config.yaml
rope_fraction: 1.0
optimizer: "adam_variant"
doc_mask: true
Each number is 128 + 24 x the weight over the matrix's rms, rounded and kept within 0 to 255. Layers, rows and columns count from 0. Numbers have three digits each.

# down: layer 8 MLP down (transposed), 704x128, rms 0.133, rows 631-647, columns 0-127
# gate: layer 8 MLP gate, 704x128, rms 0.152, rows 632-647, columns 0-127
# up: layer 8 MLP up, 704x128, rms 0.137, rows 632-647, columns 0-127
down631:120084107168130149151150157106101107136151155124106096119127097131126123144129132140107102124181128142126107156150117085120083133122124145095129130169140112127128122146140186116087118136130146118175186185068115130175150146112111152117118105139163113134134110139125098110147114144101121155096157141120189075142120084093135132109120150139143148120147136151125155123120109144108106128131
gate632:120155172123103111149106141131125167104166166104152133111105151112147129132119129137136119097109188094127130138144151127169096141144157092135108099143119141145131114136122153137135119155113161114107112130104108146156134155113129167136120123138113139119144101122131146114100152090085143162126132154138130146136140152131160153154177124095135139142120144145128083123107146165094102167106
up632:114095103147120169091154126116102112158140132143130103166175083153131115132174163113141147123115143135109121105149131128162105095105096147154107133128105137111121140161115128145134117161144114133125119127138135115201110139137143100200140111113090154123143103154099126147128132121118109082136144107129170100148147138116124144104159118138120134145141128140116116117133123170105129115136
down632:163125194132137113138108108148158135131133151157142117169135154104169150170149115142141116114105096116126118112125102117129124124132129151117143139085133146115100141122101106141098123110163145118110140119096093128110125139171147139164125114139177127122145161099131114111177102145066145111103127108148123131123112152146129099159119162122161145105148090141116147152128138115105086143120
gate633:151175150156148118143092161181156160128163137106106155115151127151113141118176157169130147137114104094136138107160084163180114140143108145152134125138115155130130126157106151158134111104104136104133164118102131090144163138130160145167107149147133128122112147153108097135137161149124104154128122156146119126178137086118119120189105096148157147098131145091157145167106123138116139114106
up633:135103123125104184122156138125126182156119102138126132115108122110160078120117139165175121098167101150105112141151126135131109166107133102125140119141135109116128146088115141064150103126115124125169129107150147126124129079137146126118140111105163129097151133145127150124152135127140120166150141151156115155146124110130143136088136106149150158084118172148139163115130122130145154130132
down633:160097143119118155082167136083141188144070128128121142096104149126146138101129133116105134128100084129161098109146097137105138135124102117110106154125114140118107149146133113131152158131142092112134138096127082097119094119131142126109117105131121095087177144144155113160181134140153119124132162127125124135145107111166177105116149131156109151104108136095146143153119136136154095110133
gate634:097126139122134138092123108113120153107139118089159089146128098105171140080140132145103151136130114158112141168124129152122134173141138174168128147098138081157152124134120103156150099109132105114138119131140149127156159090112130122148109153159130126127103137152095139117113112090144158126148135135134115138140168138152162151097103131124144107147158159111142103152127124174097132079149
up634:177129137112136101119136096141120131145140087117119091157112117102102142072106124126139127133128126118093090138149109148152140151117126116130100122138142151136130146120118146189116131128136127089154104093123089131137120134136111167192164095097135108099128102158090109156137129129152182101135129106121123103091142110106150153163127147107120146100132130107125141127148149151132127106117
down634:139137140113138139150104133177142126145155129131131104133128116163120090127097145127102144122123118170159158153123086159111137128141142132142087170096106148151138124133107123134125132107120141122110100094136140141115135129155163115128130146119161159133097143109170119083084172157100127124115146146164126144118106146140149175141145129133131112149110134156168122178162134161119105143172
gate635:145144108159097148116150103107096149159164168106141091125134106149145142075101190120131128132116110130156116124139119114115110111097073116107091073135148138103160128168151136114109152157142127147125178145150120146124121113128107128187138143147099145114124139102114128080151102118133137132059150108118129124132142125156105148156117124135118095108103109123197138117082114152183147076131
up635:096134096149129107157135127149106154174135093128102139135147141115125136067114133128081154121125160168204137175156122149125142093119121112119134189137128155139148142129137124140119120112153101115144130116149147108166095145126107144121158119094122150078125141156147141180115107102110094125138176151124187084148147156093139121135126146077131189136126113178118162127128143136139165122087
down635:101133131105127138108143112129092135112135097125113090181126091125136152138124120120154113137118118129110155106156156125107138108098099091109145124149131103136143116112092174144119099084125148151169090154108097111119104143163162115136109138149163093083179155151178134109124126086109158165163104114066125138116121139156162103075134113153175131133102128096117135169153163138089145109099
gate636:095109124116130106118120137136121126120148124138106151120091140128149129113123130150134100113130136118156127118128141090057158114111093120137180121126173160153111121130152155126128144083151097102156096102152112118166160149098154086142136135088167130106127122144139112127156097165090140138114145150109152139148143121125118188179148116153160121177132148106107111134125125177113144107127
up636:122142132122139113085083121137160120098131152114141155095098124128101129150134129148122108138145138177128121151110100131112114118148123115140102129122112124098124136167121063144109106153110180183156126157107138123142086156114154076159088148132141153146155164147151146124116146129120121181151115141116122108099131107102136154124136134104144141121108125125200125127141128157107150127105
down636:144104149138160111139102147135100138110113089103117129149127116098104158079103169105171117209121166109144134140106161112158127126117129125119134167153158105157120120112104128123140126129129149141147112136121169152093155142125148129112126118093062169114160096139110143158122133105119161141153127118171110126129174172113103126152168123152135107132114151121126137120112078118158117101162
gate637:124112145103113120123122131112108086139144116103102124153111114143199127141132086158172137122140129130127171101095099084162115141082138140136126125139109069143125146142125108102157125148158128090138130117131113153109121145134173114102116105112110126102119142126051158099102137099154101098143154137147114117092152149133111153101155140119150117134133115203183133146114134153136113148160
up637:141106143133139123118111128149127121080100134151163101124135085159125121150131127120091122132128129098133143145167155142114162146097149119120134099136145162158111113116182123133082144096122099100128061192125115119126115116152102112130136182121119121173171153127140143078084120100130137111157101120113124105128120114126153112103158109109112122168078107116129102117128133163086129140127
down637:182133099148094153148135133176110150143123144100125141120095135102149120128146140147106090183147148102102129101142108162140154146140133135158125144159139166112129128127124080144136156118146164156159087112153094135159103137137093119151150093165093159130107112148130134107157137137131170136139136097161128132144098138127143114128132116155115080135113152149126127145141114122147166105108
gate638:117146092123136144112113145160126105192141139149147116097141145142135123119173147124109167144073144131098153115147133155157119149088141129137060159125125172127111132114098126151159129145141184138115132179149156133147113098100134102142153134068116153095103137118140146073175117116112164149132162131140126132147136148118123165102181109113150148128126107136158125131130123126128129126094
up638:126121104192091126130133176129181165131136123141122133107126135124136100151098114085121120130124139126097173176118148106119139133120124074088151102115190151108128176091114164092143135109101120132157140103155106085143127127149129158109129130115125127155120115149127114138140143137135118126131157106102125060096136153088125162112116093120117116211132116136112135129136120132124121116110
down638:109131142122154103142114110130152103119087147132134146130095112093174139095161100141132120125154137162146118093170113139154105147161159151165113126139095173152129097160093111176173118101133117152101144093134186119119127103148126158128148125131121099091126160217127141120144132133132150143090124149167123126113096118118073120124123132137147143158128155162099126148115156131150139153103
gate639:111134141140158113119076165115121133166161103141115149151127185109149151120145104150122127147131132096088104129164108130105091150112149093115139148132117143145101143110097101139119108147218155106114106098136116186117138104110124142106104093182100116123129140130159163142139099091071145127125131103169170148119135151074125138123117153159126141117095117093156137155143121120115135131117
up639:088082134102107129111145137140164148094111109114143143103152121136147169130122146099099102114141144135069154136118164104107126142139176087163161146155120099131096159131115131107088081125165163087101136141102114142116173132082170098110149156102148118131118136179113128121119101134105145140109109081166118119132119171079123139109113162119124152142172147070101116136105126148111107122134
down639:139102142075115096160151148131101098079075158152132132113113084108135119143123069128111102103096115133150126161099103148129164102157075151126121117159121115116117120185123098195118137138099091157160163166166150110125115113163125125132125165109092115133119116149149111126117096135148104110124138169158118141137069142086129142137119136153110138138154136160133137138124091147139105161106
gate640:088102079133104129148090120137168110127132109129121121132098157143140125138110098163180127127137127122123162086091058189107097131121174133171098109154086128123094141152133137101129116152111126088151151116131082138117098092178108091123105071099132128145117140096068137094139148143115144089142098135154095097149153121128103135115115145071146110115072143159078098149089128152140131099105
up640:147117117098134062142169163105148090094126129174114094173133111129133101106121137122103130139119113133100130109133098110098140067108110128159084096114116118156136149193140099102137174149165090107174120124101122111084148119146102085123112157152121136158171140131154168096178125129142123143154125123164128125118108155144093155107155155136110126146084137203163074130138091118092108109083
down640:118168099164144112146185113155113144107124155141173134150080119124129174109143130106121112151115150113140114139136133176141123163074126140129097141148124157147139130075113133138110150173101154121111133134120149093099150193138137105124095145124086135094116118135112191108132105138086077084126084108136087122109046122095095096156077108121142138136125126140160095160123149141090141107132
gate641:120113143121151117176123098127108130140126071125103072148145122147140127129115142157134103119068145141165144169100080144129173148100126135101126114117137152156123126153132111139118112135136102101098134133116122113093126128159113096098091138146136119142166133118121132080117092146087157130174128135131102123097143147150127168120101121164168141127126130088127150172117123166166107134156
up641:102100165172121140084096118147104136150136126117168072108096164106100127152128129150177107081128106143126116130170161100126135150131159130137098156139110134135151124113137169107125120117105115114110162137123095112153130148163162125079122121102169144104067107143144143115121116071121125147170150090094109150154142142072146104142099092124145165116143140145084172123127108161076126123093
down641:119066137088142129138091116118139136132118111121165106125116143094107114151151194156131144172104179127155164125089130099100146134093120156129109121102144131115122132141114159105136160132209134093114136147132118118107107091164155121104083148093053148097147128097086131144149103128129142139163120106138108096118141109120173159137089142149127139137147111143143118087145103142163081093132
gate642:183109145118087115135146150118133102125133136163130129097122134112116134104109093126110106084102149144143150161099065142121160113133118113137113117163105157144151122123157146114143125157074130105108112087135138148129103110120091105147070166120120083119102109128117087133154154146134118146149138126176138106137144155110179151123124158143182122138120144120132152139143141140080137107118
up642:144100085102129142138102168152141136176144050129137142149121162097140115152108149096134152137094116142127147125115116094125113109165190098125164122140096086148135148093137117124142166147159117138111119139145109123130108170119149124142141107122115147145119143146152121112094093154132134132092134194107105099159119157134114124086118132134129093138163127121138088133141128155150144114150
down642:125121135161121140130139128142184167168152089167111129100145137116126139101158135081127132102138149118104100117131122123151150122110135127175125100112154110169152135159131111091095126191088114113118154115135090110135103125081161130119106123110116147134168141132125103092126125119102120159104143124138147153135094088094109151110145173097105086110104122100084118106145145166101134091138
gate643:142105128171127104094103117105103161109152137081141154182112133121173114093121097157142116094132082105090168136134108108126112121113087109102118122148144142154082134090136133105171143192110128096170162143106135172110124134109130092138122099171106143096142139119124092121096145092134100095094147174118111093129157124134162138107096167099109140100131111123161101135134121120098108126107
up643:093084150126058112089121116125120153126139118125167136146159100114115138097090136114132144132138131131103091126108102097113174122115087122134149156113136121133125115096148118097197132135165138118153130139093111144107139093145146162093118113136102119115162177170132173098096120116133133117164111130076141125133141101160110083099094143077140107132141089136155153109141136149136084149119
down643:113102117161102151134138107169111121133141101156097162153158157147082109123129113072144102162159134142149156130134145109121135093133118095127115127100176124123110141163093098155135152114140099123110118140097147100117117130142113127155168151126133117118132128091050118140133146158115091093106144075129149094114114137101116116103125124126173087164111143144071156107130099151154132119118
gate644:198111130149118154150089137156127106108110093141131121135131091116118146149129100137108124121120124073077158061097126117112142155131113124184141123145152100105113137111143128143102129147111105118141125129146136115115110152151131161122134130161106136139142113121096114096120134164137151169173136134129106097166157081129123122136118129158120166116123131138119148158133131108175136102162
up644:091101128151157137095117152153127095137136123111121144104148144138142117110144137122108125145159093143155137123144116122176101131143194134097142148113123139138131126096175142119122119131132096106161119119159150050112182172103134116129136112093143152121120125124168167130097151116152134068109146157099132109100126166128138111147114159111121107155130113158133104127112123168149104153091
down644:163132111175101136154085128138138096121106112123141117136127139091114099135105109152151127125132107100073142103153145173101110159105142144162132125099143142135173121132135133121130141156087120095133098110165112182100126113139131193143128151097159143123098129134128103167114144144134136129168104156109155122113160097115122110146134123134105122110155151140125130196132140142118141104104
gate645:107126148137138159111105136191145125134130093120099129151118137101124113098113127093136143152137088161106168120079131137137122084119134152105138094181090131116080104140185130161151129156151093121157103160114146103089149113141146145147131141149125154175152115144131145140116144139112155122087165121185113121183138131115080157126092176115124126137075150106120100152111177118177103147131
up645:126146113077134082173140072116108172090129132108111079129139093118157165089176080141104111142131171166130121118086065114107144131139170119143132105177112121137119136129112134141132139108150156171150172154153111149119152140108136113139156115113156129168119153111137128156142174169129158116142137188097128128153117145159105096125124149075119114144152103176114123115116162141120075130129
down645:131145163153114089154086143133087135121100151141129081093122138174104090119122152111126126116066163161188132103138120114137123119117109164134125157118140113159125088171117113139144098131111110167143109136142157132145135125178114147120123117129159086095130110171124106089152129166155067118110136111116123141073126158110108117130158116090083159141146173123101130167113121138085118121124
gate646:124146154117092099103124138085130148145156138162123153128147097143130118115124154125147107116117090162099131103133140089122169150093142105156164100095101133176108154146168122137152097094151099118135122103130126123101086132119091115121124119105137135107155106101085128125109150132118152109124143122132102112121164145147129099167105168144157126146113113109144187145094147097147085109159
up646:152177130095123213120147096084142105127106121161097122111105165107119120111155118109123155096151141117129095142159167145150148150131179098138108127103117141136130091142128050145126132118111144097144148127143157110104096138183107124109159135100136128111126121092163119076117102118120179123161128110086143126103149114128164119147114131139140150137065121109119108138112134126112144125134
down646:111176104113116098153122160163122149114135111122152126088113131150141092135157099154067169146106113126154126108121145126121108142099138103099154128127144131175120164138133152160130166159088106077186173140086166111169113125123157160111172163158140163111155156126134120118145147141100156121133134145129138124145147120120144132082143160137107156146099148101138127166139128093142123142125
gate647:147120160165154152131103105123130158094169108121131112109127109151175102117165120118167120141164116125130152109115104117182084169118150125165115095129131104091135154102161084127135119102142098128124110134140143124090131178094139086160106111171148117106079108121059094164112101134155179128104136175126121096133142086121112130096100145115125148116134113159178133155128097169133100134117
up647:109196071144115127123120124124100137111120136134129115093156152088138136120172076130109080091103154135187124116118134122162145150154119083121091164104152110131154128152155090170157083175087095129098088127122101160161171113127157124136095127166108144112129132128123102116140146140159126151108157134108139094110154139153078129116090150127132111059121110109110117141104114140161164126117
down647:125146137128160148120150087093119097140128141106113119104148122101127180145125133126115122111128167165111148080176128064132134130129103140123107099118141078121139132091129105089115104098165112114147125168119140127120168120133127118149140101150099101131154137163128087133105147127169180138131130112116108075090208140129102144161131125185139124133161146111150146122171090169161120110148